Part of a small language model's weights.
Size: 22 layers, MLP 704 SwiGLU, vocabulary 512, 17.8M parameters.
Training: a variant of Adam for these matrices, 925M tokens, 7054 steps.
Each number is 128 + 32 x the weight over its row's rms, rounded and kept within 0 to 255. Layers, rows and columns count from 0. Numbers have three digits each. The size before them is the row's rms in percent of the matrix's.

# gate: layer 19 MLP gate, 704x256, rms 0.089, rows 662-678, columns 0-127
# up: layer 19 MLP up, 704x256, rms 0.0892, rows 662-677, columns 0-127
# down: layer 19 MLP down (transposed), 704x256, rms 0.0859, rows 662-677, columns 0-127
gate662 100:054108136155139096126105125097099115106123073122103108129157159185067149152088115141043126099141131113121175115079197095087131135158124083113191114121131140066147116126140166124072131131159082108174151151095131133167118067122211108172138098096093147142070101182152174122140050108105093137117151118127145116105064143122092119154093142125135156142129188131135146207149098142110102131137
up662 099:166112150086179093137151097091204105163079089123135170110111131116165106148141208140117131170145166093101139159091124167117135174103187111079147126136164114177095139163078098156110156123128116161148075109154052147169088102146084106144129147132104099120136159133153180101082148180107122085135152120142164154120094175155120074145105169140172108126167100132132145148074097078103125179118
down662 098:119105101136110140150104105126114181144149124164145084115100097161128158168149170119163124148118083140085147126092176154146141147165109111164134157114184183112078092172070078157168161142075094099142148114159133115109137186083130138091159133159126133101076162093082146200126143155145089133141095116085157150185131155152103082139110134106156178116108093099077088186115155114109145145090
gate663 097:088126142111152119131160071118095153105156150141132130174095155182208140119073084181144119174177166088125145040100066082140184114151136190202103098150133194115130115128129139130152164169106137084104128103092066092202108096087156114106114057177108115166122122110098172081130172147142099147139071081162187170107134130127117139109087171129159101121100143072111119077091094105123141153091
up663 095:127118097106159105126134119095161190095102118136119191131089148157071158102124114134147134116089086183113113087105139118147157106145129183117143072123121100127099174070108133117102092093131125119154133178132168181144128154185095137167208101138143145083134126136174059142101161122122144106099074057101064094096102157103142126148149110175127152139129094119135151122128162130132165104139
down663 094:128097165106114118144160092121137152116159102169105073150149095154169164138118082159087060125148096100125160103135139122063097142029124122155103054085140093120088118079053136218107142100109148060152104098158164132146096133088116164163127040123129123151112164176128056146154142077134138185168085076171102127121196134134128137132151140128138134183100106126117152123072158141089114142131
gate664 090:079123132154102111181141111162106183145204126185097128153136045096136114094127116092131136118168114143178089069175122094115100121080097110171092092129185159123148130131176149111102173143106092094149168113141076092170125125137085075127126132136071142158133116118176191137110145130152158162140149156156177202178117139163068106171091077058140186128123121130099152151135108085145163143137
up664 088:098102148069144151138125128180098167134169069130141161051140094088166120169164141075098130075173156188139195173189100098118136113088103140152125104087118098093148120092131172157139131147049088130158129089106124188131088116153137129142097150107190157153168126152187152130099171155148101133178097128094130236155150166103149136146117103120131197143119116133155155148169100066169158103097
down664 087:140159165160102073097162081124113147093088132149073098105163153150096000116108120084147104135123125116140104131138149151141110163136140090100158142139126150201139117111255125105090129125122126101119107121151132166132116130133160159141175162105151116128181111124177175119128137119104105140087147110174195128175124099159049157102133126194143118128090159168142128103110141064159150130105
gate665 111:143101110164160105138160124152111179096096114141206147116090154184167145134148122119145102123104098077097184124075155100154125178138183161122110077113107076100140113069115157117187139151102074092139128137102162123104141118135153109156124101154080116141122171116075192122075122089172153170151171125157107176097118129123135140146130150165089154128170130166130197043150075107126106104159
up665 107:145093075163111056139130170153154177074134122159134150121140107164137122132161083111163145143128108077129135145137157173093073161100093194183163146108112166137109098138143133100126070146117115150124207143144127157124145103153095125137122155174113097159062122163125174100023117108147186124088110120167154090083106124061112174115150148148098094129194167135105153140114107057125111127099
down665 105:114149087084109065121119111147112134145108130159141142146102151137145164200132139140114131074124149130125124070095111112126109148151108119151110124128200119115121125133141168105090137151042141104125149171149141161133134102183139091107122118075124074140052147129135124151138084104133160133147198109170141087081119105144129126097000090132130083129107133138130073137147121161122106129140
gate666 100:095109140120100086171105106182147126121072137165138158129077132174095149081112148089217154096140105120126100071099097137124160176133117192140162145160122181135122083132092172124139099122140175064126161156104184094123120102164164079141172081138159133129088113154164155099194137129135100122093149159191164092100140155098137137183064127101139183101100134133068136130107121103095087136172
up666 101:116086100098115113047149081065063052136132118135106143060108093131133133096155095142148159121111101142078066090147177161117161155086130133107143174089113097128179103098143074200147151082118152159108114138127151108134165090086094203125117181160138138117098131096138152149092136081150075136129101140155102122142117122130147133161109107089149123177105157118137119120134143122167128079168
down666 101:169101112160115169165084144092126142134181055130130132138065234091151133110127141165078060157102069101081091147070109172147116103103114084140187109154113145162128139125081187101094137124126101125163188096137134162105137180121119073104096062165074138061138132103158174077147106094154099137074125086132140102101187121133077157119128170088115169156111166130084102155095126117160159132089
gate667 103:108174165163150135166117127150133188136134127126198166117078175146142172137162107116120122149115116148122159076142125101104179122130096195120066114102160124104129159161125115145149112183117089132202101142115198083095115102169136092163123142070121112140075176091157219080095061173112093168167167148125146144062132172112112179202105062055141118086128139118114125139111162156062095138142
up667 100:146125066086117147121151171090111095126157152148100120117125150138164170127146147171112136149149158100123108109134075097130155120140117142121090124108078137104160135079126093176154147117088077120160123190135161137131111159131128132113158139129179156136124039152146209159163103138151119186183142149159136173069133166145163130097133085042094158095133131155106156064159054158098057172123
down667 098:103067122100126153131126143138136093117116108122062067076183160152134055161141121140147123167182127101149081167150085144089160124152131134138101172118150132160182065168162144149071104060127149140164104101086141125087102167148084167093110176067110141122161162152141154098136136069148137084129167153161174123178112114164180124129099098119202099100141128113145128077136142065132126147113
gate668 102:155141168084132149102054146128114158114131139118091130104128118098110190139133105178126121061064110067109116093123126138066188190114142190126126137154115102066167139129143065180106158137147082059121099127120142128149124154112128103165116137097118154119145210127182147137130150122107175138214203135117121092123077099108149127092100099106180126175117179190152066134117182169187137102143
up668 099:150192145158114133117147121109169081135151113129116092095086132115091073118133118150146175157139105116138128117096130140095106129155054081142166160111176147164161174065193135105145157072092116126155085124083103096129193184120144136123119105170097181154168172130131134117106096030141096130109078133141094139112079107067120160143118168155160161131160148116070136107135129149162118143124
down668 098:097152084152089055090141151180132049124136125115115096167118044086098168086116162126173111105148100137119102109134140104171150133123143107086130139105095084156122082152140051090130088151195109123126082156128148132121111194118152175171230174111108096100192109159115107072089160070149139135133125093117086090176149149099155148079081111131109093131142144154133091155175148140125122147122
gate669 095:180170098126088152172125142123212169096157150177184160149082167135128146099104127151117122131155085139134194093154211184148149130141104109142120096205144159066168143116115109161168160178165102152135117085127144085117160097077101154125090102085118114161095113187164127110126069140116114077122134137158082112098103135112084156127110087154168139152176151099127156099107071078115127113106
up669 096:111149113130120128138118099133118122140113037177119170162175121102135151183183196144135077136169111153132163117105157125178162052130137159045139137107132118187147165071161152101099095106132153120146121117151114158113119161144087153161144112075142089089136102168162122116121093104109132169141121124170136159163052115147095162101092177081131121150101115202156124076148156120167128093181
down669 097:145132192086139123099115158210138087117120097108072123127174131101132097130127112152083113128153081112147172121115119155113100123078140152147075163089098190113177127124118140133164090128129104172119117051167102096070147154113149145095139122135178149071130112153090139110095153082040105118130105105113132170173097107079108146098106099127050095195120112119137133151151102173142099161101
gate670 099:184113072109120095124101122074088094121143124123158217085106161089149156139073126177083130121084104152161151111153138143107155146111141175133154147138155094126091113181033158129103105088078162110127162155126120085138131097116090107116091154080093117091118116195133203098123166167164138138106189163124113113127124133118139105160124198118113149143089171058158172159106137037090127076120
up670 100:159149111154107050136174096096069097173142136114186130127131081131104172135154111117087075123085107164150113125131095142114109105060103134123144138138119103150123157083040062096175133081163145153146138160072078083139111115170136128093099204075068149076135163198139125104116149119146165111118133135170123200193149099128123146125120074175117089190095134063131168070150119117173156124181
down670 101:077130131165149115135093151131092122116149144076121193089182174109104104158107167143110126102173120157157151101049139054119124130151131132099121128144110115148146140189217141181133107116111165144188120136143198074073129096149130089094210100142110153117102142161109132169113168153049155080146112196181072168114104101081141090110118130104138115162151098131158162149204130126096128172085
gate671 107:161104121129124151149123132128098095069103155186135078151132119096082166108141138156116128102106094142180128086156181133121149119095099085116088078196168145090131102134110141120100110143159128120090100121169103051103145146136107126132138127112109169156122157118098119108097117079154107163061126169119134137173127127088130084131114149155186112136117123130102113117125156127144085115223
up671 106:139168090108138157119118138139108111160118126100119105096189137121120095070135174123123127105154176185101124115090138207149145102120140114186128150163164131177104122138102107075143163153068165153110126098155153079087068136153113099190157112140144123110086128139161133094183126158151113128138177128137146101123124110172114090221188109147133109153107173161120165114106163163057075129162
down671 107:179140136160120105143130123107143131105098111069191103130133122084166124112078141161145066158098142088129113098082141140088127124147103106145101148194152157126121105132163103150147120160147159193126123182136116110052083160185147110181105139132090151129111164107126148172154055132081194184132101124084109053107144136140167114131176144122079118152080114109147129130095091177160185080105
gate672 098:060089065134093104154130085089132171114164190176144096218083150109123150143168114152125088107086103136111124079101118105102145147157152131097144075163179181046138077110096091084159117198107188134134139109184174144128132116148142102120144188153159160125102159107153109137106126132120124088145115104153156135117103100092171087148106149079126080151151123120160099124126110127143186125128
up672 099:133137128125196126127147147097080165172136178159178118074105114090159135144146076078096095072157085198124132152123196167123145150114101155113114110116154124156118083148135120118170172162102170119131130099122157157112128148119104102142137102130147147136144088132126164104120081164120149080080175105132151127095131069192120081138114149096133122125180142131152170105129127139165112165170
down672 100:110114184109070103071057090106152127081166107144167157064134117146174047074109089217154128137153148111142158107105116148150189170140140099122098140169145204094066105131143120101189173149146152104126183122170082088087149089120134136128068172065154135141118118073148097142145091153139154090084144125139119102129150147099141073203187126119146186055144127102060155190142100129162148149097
gate673 101:117117170170154128130083172121142081105172141153105153159096208112099163129176049100133120115186114169142200137187117114126163126159150071150117140138148134136125147217110104156087143184123136145172172155157111094107148099103136121191140115110134159104155198150137171108118159178136150119141170145150121140096150138117094109112110149074161126103121178117117057105090140106175082180133
up673 102:152099151099176074147143107153107120134136144118154110184078133135123114097121178176144174081125191113113127160179156133138123162088120172050110190153110115163114140096110124103088116089099169163193084167034076112106144149147097087118121140197183179109136108168099127107149127080139096080122132126144149130190086157120164114095196133127167126182104074139096111142075116124118074168127
down673 101:120176181143128085111194146148119116163135145095137058133133140153167143135109167088093168161101131164088059116104149162159046061110080052108140128069120127133129146077127150159211078129089135139098076169092084113119164174113141115091097131144099163160166195101179126114107168151138148106166106064078143152099106113189120154133126154110131091177137156095156176126088146160126149068150
gate674 090:153125103093136108151182097115159101171138095111185038071154156098181142153096118142112135091159102127181103101127124104150067165087157193180149179102153115119153148137137112117090100129068096152117163102119110123127122149167134161064158110164127139094163147221063100153128149129154171143137155070119152130109142076137137124133112123131095125150129085122088095159124079065105135112164
up674 095:117162172112090163117164129141144117093041141147116128160140052122132112160120144096135144136176119125132160111168094070112082148130157102116155104086117154077127116114141136064142132097084120129125138135158125107087115100108175148147197096110145143171164108132114167119118085184178173109159158147092108081146152109167089125155096155132130118115103116192114143186158060176100149125132
down674 094:094112116123179173132127166109164123121153105113135119142149124143142057149115113149104142144143089116121144151117137185166187108166099145165075120138130112135096064130235158132098174131184168112040135142170148095102120092065180136140070081111187127103141187165139138160184095090156127174080107135115070200076122244140132099118162137187091140099088081095103162212167086129110115134155
gate675 097:082158085032184077092112087140124127067187155101181148106113122073111125158059178142098163147106138132152105059127100136144120143122106139164114106120101105104161129096108107189158166173140137148152167145113089164145118136098080144154069120188063149153092092103093210085105127154124126108066120144142156145107174100178154101131145122086096058072147084088125145106144080142104109134130
up675 095:101152153148139149210170127123162135128059098129085115139084109193096117083193120161120138128163062110082173126146125123185153125144065139095146191102145078134168132140099136101130152051113124149109121196125209118144142095110170148071196151081156154101169123146164094153138106125114098096162110124112116100130116162132099139140133147143112165162103162142100184131136125089095103118140
down675 093:095152146218166182135173105138127140094156129168107146065125120108143255107155188136094100099132124119146119121135122134075166135118081032125142127147139096143096155133014101131114084135168125155142133151175127141140152115135112127090109189104135091111140119141140134112149169151143139172100188108110156167224134193090107185137067141152097051147102158177079163134123148146117075126179
gate676 095:109120130142148154100102157159213111120139079120201101108088181136144137152099135143138058119186095093153145090141136086135162184156129133101166163131131104064173112159125178173166115101135110102079100182149136125136161142134100138120133133124052137150196066106145144084142068101138125152172132102051087150176159151132117148162090116140134098118130127125152114113115141114117156079178
up676 093:163119125116130160079141124168067121170187125069129173150141115102118098138091123136177144096155137143128119111135050122123106141085153082110109138128133119135078069187189113162119190104126138116161081102161071149079086129081095118114130132077113181137157189055094165119100154111146080073169115140134149093133141105144116144088139194127135187222127112100116125116084170122118101178146
down676 092:158103166133166106139137104105131108157142068063102154093123101121075122121165135120211136128157122128175173134153162091090101177146139113112174151164119153200146122130160126112097118142141097164091168129167181049144104114197136162136112150164154105117094110119119108109118127062102128127061125129122144133106140160146150175141141167072141141089145196182184041131127120086159132181126
gate677 103:105183097111117101112153080099104125150095140129129147089127115119136175130122124133139050136147102158170126099180079114173182132118086176137130094086081111119141111174113102124077118140201080138131134125171139118123130175091137139155184112104101118137158169172212147065080119069143098088113144104149135176116163106056126173076063105118148117149111162184115119119116117112101111100151
up677 102:146168151161159087198086158133082192085151077134152096094110065114136093128129135120125143077146148182161158130130169146163105132087167149089154090159155194064132135135130107102132132122077108129112115116125087159140190161129081151118136122148169186168136089107145118105137144069104179140155132162142132193070152113116221139160072173141135114149158113123112104109165141139062125112074
down677 103:051120111123112139142143132095152128098184169133107104160075107077092077133096128106158153135152142146087141110172101135171133141161106137113204159101053111186180161126191125185153124119133139147126115077131105088150125148134131106175125133148145136131203136158099169140119085082126175080087112145118119109118135154096157161097171134138141108117143107123129108114137102112113060121167
gate678 097:145177127166098121138126135140170090100098114144118144074092120133084137151165157156174140161168091162089140086099112140149120095142089124205146197128164117154090091146103098134131124172067080108147120206119107128140143200159126024133151103077103130181142142158116158089134108177065119171120084111166162147147144105158150100115146120121112120152129099106154090131112096144083124113138